Part of a small language model's weights.
Size: 5 heads of 32 (1 for keys and values), vocabulary 1024.
Architecture: rotary positions, no biases in attention or MLP, tied embeddings, normalized queries and keys.
Training: 97M tokens, 5949 steps.
Each number is 500 + 50 x the weight over its row's rms, rounded and kept within 0 to 999. Layers, rows and columns count from 0. Numbers have three digits each. The size before them is the row's rms in percent of the matrix's.

# down: layer 5 MLP down (transposed), 448x160, rms 0.0887, rows 425-447, columns 80-159
# gate: layer 5 MLP gate, 448x160, rms 0.101, rows 426-447, columns 80-159
# up: layer 5 MLP up, 448x160, rms 0.102, rows 426-447, columns 80-159
down425 103:521521465459517485479606485514499451532409469548558513529493487506460415556623505525454479493455487565476481503494556514531473420484500572578566467517446503558510434497526455498525532515507413528519488441486505482421561450474533513406470479
gate426 092:567517526530581495414553541496530494539446549528476465518527429502502497488544553495507452526552571492517464566502451507531508527536427441555496602478549492578594467444545529467412359563471605419542509610508471477560601537520528560475594477
up426 093:535498473554483518509562569548506480466506471555465570482520507518592462540546449462451488422599528467448504558504450537531570538458597493492527520455556459516465498400445446623606511535484651561515411565488471544498540553446494520510583411
down426 089:462552543416474456544490408434504466504455526567487442473528459545454545547494483495529508572441461563528471518458433401531478470438549534518549511507497558539497503486599543506434541471485486469527569352487587464571498510486622457539447524
gate427 102:516505427455517468452550409537510497431447414490459589402472531558423489510481459405423441449475563454569523526519547487536396416584434465465473445524521612439489451460564529501512447443558467415449622481450521507453456546641563519466505517
up427 103:404584522501435490546434593501423476418470463526507510483578413523497565560458570524507481495589521564488524569468462457468495484530510476461623599495445478483533522590481449513475405395566491464499519418445436562502486520522446568552483581
down427 102:478589551483462507493466538501551515484534478503490478501558497419496541502406508449480475511462548450514482452571548496475435519532552554615479582471521515455449532528505499585552523561550531507436459490560443556541510490552418584563534565
gate428 104:563554479509503565579507618495498472428470530455477468554539568486484519485524457630520531475367408475503514579479459558527530537557474475509497538556490515472374440536506509508375504490456548518508522560462541436518427593528597545472553608
up428 108:528508561515514553558405478434582426487398523370459533462457438589520491479450471504477534469563522494559490469523540485552541578483497514484520475563523502425464482475491454553525427456450600444613442502463490493444427546507552544449556456
down428 106:503519520462473433406546532587430391570448472482558548482481539490500472537553599470454526489564421505452604439508450465526555372561551504520540543484570513550576492534396456605531431452625526561482501486510464539482445492511555439483392498
gate429 104:492573504486533496461515508511481528500419441478468433487463560428530500587492547549485571543470541385467490479471419516603468542576492515423513525505495466524492498498431577528561542493444465507489540456457473519525525403606445561430453460
up429 099:394534513512523473427513440592427506432485493533484525457515545514519532490530591488531551517503534435531501493470502607411457526583549447524496548425503564614387426584459579531534555513479567531446430487489545517499535425499459503547504516
down429 099:451516481501499506526480539509469461481412539500525509500588496420504493420445602502433496423589587549569591582537424513486531527487477612531557529597482480439511515531526462494437509437462448538496467440535400482488502463511575437491538539
gate430 099:481527465498510495475612425434460526552536466507458526484499457405516597471448556562484474475549523503516556469439474525553529431487543497504472431414521440467430516515378489591455507543558501421481495550411466483530461554528459531481475420
up430 097:527597450489567583549471522482541503410618535444561498512427546475522371506507565499525512468461401500427419585514461505529478533493499408499506544565561449503507594520536553473474465481491477548557434500512454442496496531501590455482463504
down430 099:640426506472472497512537527510521510453459439475515456410456499555450560354523455448566564440524558461446627509510445418416510540531509458448638496429510513452548443529460475494470539533431448538469542470478539417560480541495597454584538473
gate431 103:431471488498567472528608460616540475553524433418521512590476485483517490557638493541499473465476498526423493466464587496499494511560473484527451607489469540456520473524488371434477587415510495481469473488505539453498422434512468525562491519
up431 101:502584656501434489572432475490503455474572501563454608483513484489500524502509516431512442503461517472594492514457427466607534474511487468486417449538518529638405481482420533452537432524479452501528513446498467559533486517475504469452493441
down431 099:509465433528593447461604432502445476470495484549450532489524509588535533526525466390506524489528619516410490539565583560448543497486499512486454536447494592453543517468556580466438557446463497466549575545490476540390391492580442565569523533
gate432 104:487589526546493464470505545427518443516616553457451392475429441521411452511548532493435528477514489468533484565552551476486542559531480584622425477459486509567561436440506494464423431439488492475478495473579537471496561490532491468546627469
up432 104:473456510500545478531540567464488564503466515546508472531501562507545415513489500403501551487468492488413550407539529479487476474463506496520470478502473477489580530434577485427543414488484525421469527495547513418553447513591533434583555462
down432 104:557421461499465451402486520520498517445600506514500560504463419555349547494567477530431536460493549482459526456413417507424545395551361562483495528524529458471543510456528578427470517479523435539506427411605471573545560469487493432442461496
gate433 101:497526486457418537540479467468587509480566474469560460521556452471501451510463561499494431601547488472411570558458572514451510433517498532518335515471522363583468523464434457481435512528486547526530469489438485543468478525487529512598480440
up433 104:390501547570484523394551526411544464481559563501467480616438437482468562494470569414504557552564605505538485499553549422546528457460497476541563553449600498479458609505506473507484487401441453461526467471444505487462517500597426459513568494
down433 103:538553501442428555468538491488548461521604501506440403579456529532453562431543546513487487547430530574454530517493546474573495433496472463470494537433546603536503498600543480539457604537488498499519481461501544407562487517520466540419459557
gate434 100:581466415561433544496543499438581549502438538421493486481395546518433575534495511537549558602538461432484419452497577496466595558507473432518506453501517509523494526585462615469524469416502535433568513472534536438490470505538510554532438508
up434 099:540459509396499516528533506484496515492553545434519529481528399436501556465429513530560524487410548498526454444495551531436475540483492510517529545526380505543484473650449526473511458496419506503481492556538472486411482521507535507537437491
down434 102:580397497529477582473511447543452462535528439463493415429508484475567531475506468562520531511623483506492583526513610571384537496502411479589505531529564580477534512535541567562414548441481445535472478511509512462619463501524612510485601502
gate435 100:467516451551548489493527604508510482534431492566526481523519527540482435492589469505456412501485524472459552499484471536399504454574580441458481505513590434474405563486502475473503570554453554475494488586513425383469426458504384488454481528
up435 097:480481481499507493480512590514509422473473481541521510617477509540395356550582510513482478445484581511436506544467492470485410449539493474376508532425491460462440580559510465431540468482408545480468528526556337407506446437427397494427530500
down435 094:456478469542467459555506464492421520504516481495578491439481552435406412611457516427492566492585511586441457545559409472594483538499444520521535475534443460480477499507465485569507488424512397552500460529580485458525488555407632544425496526
gate436 099:518554533455514520467482470491484460400394443488519555430457447539462458401567504472498539489473581467458549581482438606369438412532488614496547480450531504470566434478496556481467497487456486474590569499467470549485459455460586514542558528
up436 099:512481485443600556593499434536419622602434502513505558493393464494414532594434488424466523469538491475589508426541496499548505649406499493511451576509493548452526469444421455483534556519445576496554484495471511548587542505498506499525497610
down436 095:543633560519495583404518487510464551521513460528474424539587443595508464508483485527408486543499497524491495556501469517477550492415527478606547551495495526462488539531540451516497472513521465518544558513548402595590474552529476494464496440
gate437 104:545610497486599570548474479521583464473401494434516472483526518586606502521538506579492475493566440498479473475518579452495603486576455590478487498598436476541562482459515510489570470483553543486490504529555518477427503540543501549481566541
up437 107:471434522441531494508550529488496550450528471399494511591514568482579427552613410517482479472531465533541573560468458566486474607449478538433447467553600467485611446558578480440442564475513516452418472501508462464498585504490523512544594526
down437 108:480545406563494405406499547487508495506558516530453367424422526570448416584493473496474475458453423487539504505418470603544582467596468460510558522472454517461511499554542523564504439488471473563523445569500504496470457494481451481581391409
gate438 097:495479498522563464518454534519448567483421476446516548485502519552488530472370517429515474505453516530473437508463529599468416560491501420659499452509487507515433410495502511574589545448444612503524421531428503445454474498538478422486553592
up438 097:502482473423463541570484538531496505542540524486449533555482553474440494487556518430446552516439527570508615509521511469459584408463540474546496369396499508493549488527509500468415361517589556551466540514519499453444443520514525479476525508
down438 099:527568500519489494505491515506469542555521521520473554445500602453549461492510430581523461472567543498484492541519487527516493484487409472504447500500427516495546539479537491468471502519520405434477490483554540559494389507462459478552592571
gate439 095:558515515517523485462497462463495456466483533490568550490462541500508567549532460489580464465439516523447378554467595584495649446485582519524470455443505474558451508493496449495455579489437505554418506504478524445438483454468478470529530497
up439 098:513465493490504578566543514441494549528517515529534473528444500471464507591468524456495463426395615594474480493452517489483554499457569522516574454523418454566427448462454500459461522485606485566553542471554501474426492448542536435414597397
down439 095:496516440510439568424456569510513420463553523556468493535438418517519513401553475480564527518497430537534392433500430509521433460533450535508498461509418554450478609472478472574424516481540485520522507531519541480535505607468639503532537477
gate440 113:456509489493468497535487419503408457521527389491482516460495557516470550394555474502435390513539497425497492556579483459533473525514519479514428518515581479423452485508569540405441496554530488493491503589459427428478566554375385521442565474
up440 113:478501459509506563501488564436501471457510381562537564502412514599488497502501509458518519554512517510563503585460450541458522603609535477493515545436498541452547467445476512474447491543491564544426497478468410413538438486560526498522426534
down440 111:506541516546475510496452526538576551506431500452542460475391537543418505469450490470437415480428452500471547515480485537576443577394576490438554500399543499549606472463389456522491540417523452468482449459512578485626527462460484495522447461
gate441 100:520557503567446438525565516507548545493452481481560564368445460553415516395488513469546398561485457550542515516468538483531508543511481589519521497578460404544384470424457491550508459474516514464492433442489463451515509459518447512506465563
up441 095:462450495539548518493508571526596503481383508471465437443595476490550540412506435566582465499457462426463403444468524523476545578559599488467491432517586531544539544429435451473528531541421634520508464502445548493530423553561519475513515501
down441 095:531514477590438405548531471490520421555360531423538514439418507481358525535502512447529489476590462499591477474386456464505498504476508644478518608504468482536505521486543500499413489503561472517534518514527482489448482522502417500507486516
gate442 099:545497430433434464498494541550560627464612464463555506486617519484549520473470517508497469504470538530547463548592586555480579498470427436519405503558448542379476474536510475553416532471547540446556386502493567536505577511614532475480497476
up442 098:523506586551551512442524444550426449500405508472551557423433527453496557440524312478474448572497509483443500462483406526547431482524482443414458543468487380543567539509419499492471468445533479568489457564576573392472519524463452436455365549
down442 095:503400470488613524483537525488498557560514409469426530544465525530550460419529525490507496576428528612439484432538509486521588448621565451594520475512498556444590441430583490437511507479504576511489518554436600466465542507556480410479507435
gate443 092:522476440429545483403540485568467497427451505515586585479498380534520580452574527505552509525458414537509470550499456502451579454376496446547534424528453488459489509593489587486521411497458578421441581514529482502505461496501463512511514554
up443 093:452481508545473527453573509589534590561472504523500479517482453556525492482432376427485439506478502464519587505414438513498529501492464455425501458512421499485485523624516559513608468511517402441419503557597552582470487463552465484508378566
down443 092:462445450456483484526528472464519530473550477465552559465516553565505480556368529459503513494529471462535437549460518490479496519542594583576528454420470464503588462507464464486566503550565509462401461502455479474636510443525571590493600431
gate444 096:516470515467442535533451456607508523395520483453578420500487562570451540478570411503531423544510428383526493518518592493513469403497530471563483486490510526502430561411484572441586497520477530573525489520557405499503571466522484513383594478
up444 103:470445551523371438543468557511548408499505553454514479549560565475469502503440539479441514457522491538406417580496556462456519437494479495528551415448541448496448529526518477569483502449516513529474557415462369451514587425492485427489464455
down444 102:512471482466430574378462469551519522509494450465470584554537490593485513513533488495433530457461526589463526491455457579481490469494495544532437464547555549461448552419490587580467433533557534520516557567465397486398570457517539572496554477
gate445 105:409552514530503510508585474427554449506507432486454420550494560544523520546461566458608564474483447515570525564477520562431537376528562487447451495518470596390535564569525532420560562594555513507594515537485465534491496634475437516503430506
up445 101:526503457535456589531470497522497442436473590443463562507428454437536550492391546508548529488524527439395466526481510507423568392521557503578483499400454470441456461419476512542550386463531565515486396429551508415443490507442575492518544458
down445 105:494521499443557452531554521484513501491508459433566556555580573544378548530459519352455507486483433401433586495459518428431435530472501516515469454388534525443476482536547486485478433502558516447474550498543489479442576670450418478475537559
gate446 089:532393508452394474534492469557543552443428525509482545527499530395520583475473495454566513513557487577503530453509510528439466472527467370441477454532538537523546512479467463508464530476455478546535363484460549442513414504484492459558406531
up446 090:552562520489523516478526520396552500395543523519438485522559482539505469514447529514515488548429505459488456514463493444450431565552577560468562457500552549453468552573440538574569509531489513495488501429560548517504523472536488471401569511
down446 088:536530527547447521489596466585505520463498500510454516490445489381602515386533461537466508493608502562528510464505410554431526434485547434497478457566557529546543459442488557449464507531466439596494416429461578455523434576439486513567451480
gate447 101:367559498453568469542516478407541443609582482401528482563473536555569536534475439476576506478461468424512496563473586537487514483469449407477430490559523433478471535503532516493542569541572530561524430503568581492468549502447557432550479433
up447 101:466470461433441546513451579472415472503457523477523396541556521468509472501522427523441445564511488481536454483473540521520476476529410537464517502490451409442452570584449606529562572570464486533493513525442594444590508471470483613421504602
down447 097:482605481546534457494461450409462492547606514473501494459540482467458546430439513526489478523475503514503452521481434498504498406454538485503518517437570532467502497473429600472477509399522522506493422459469381418474468525511456519459507400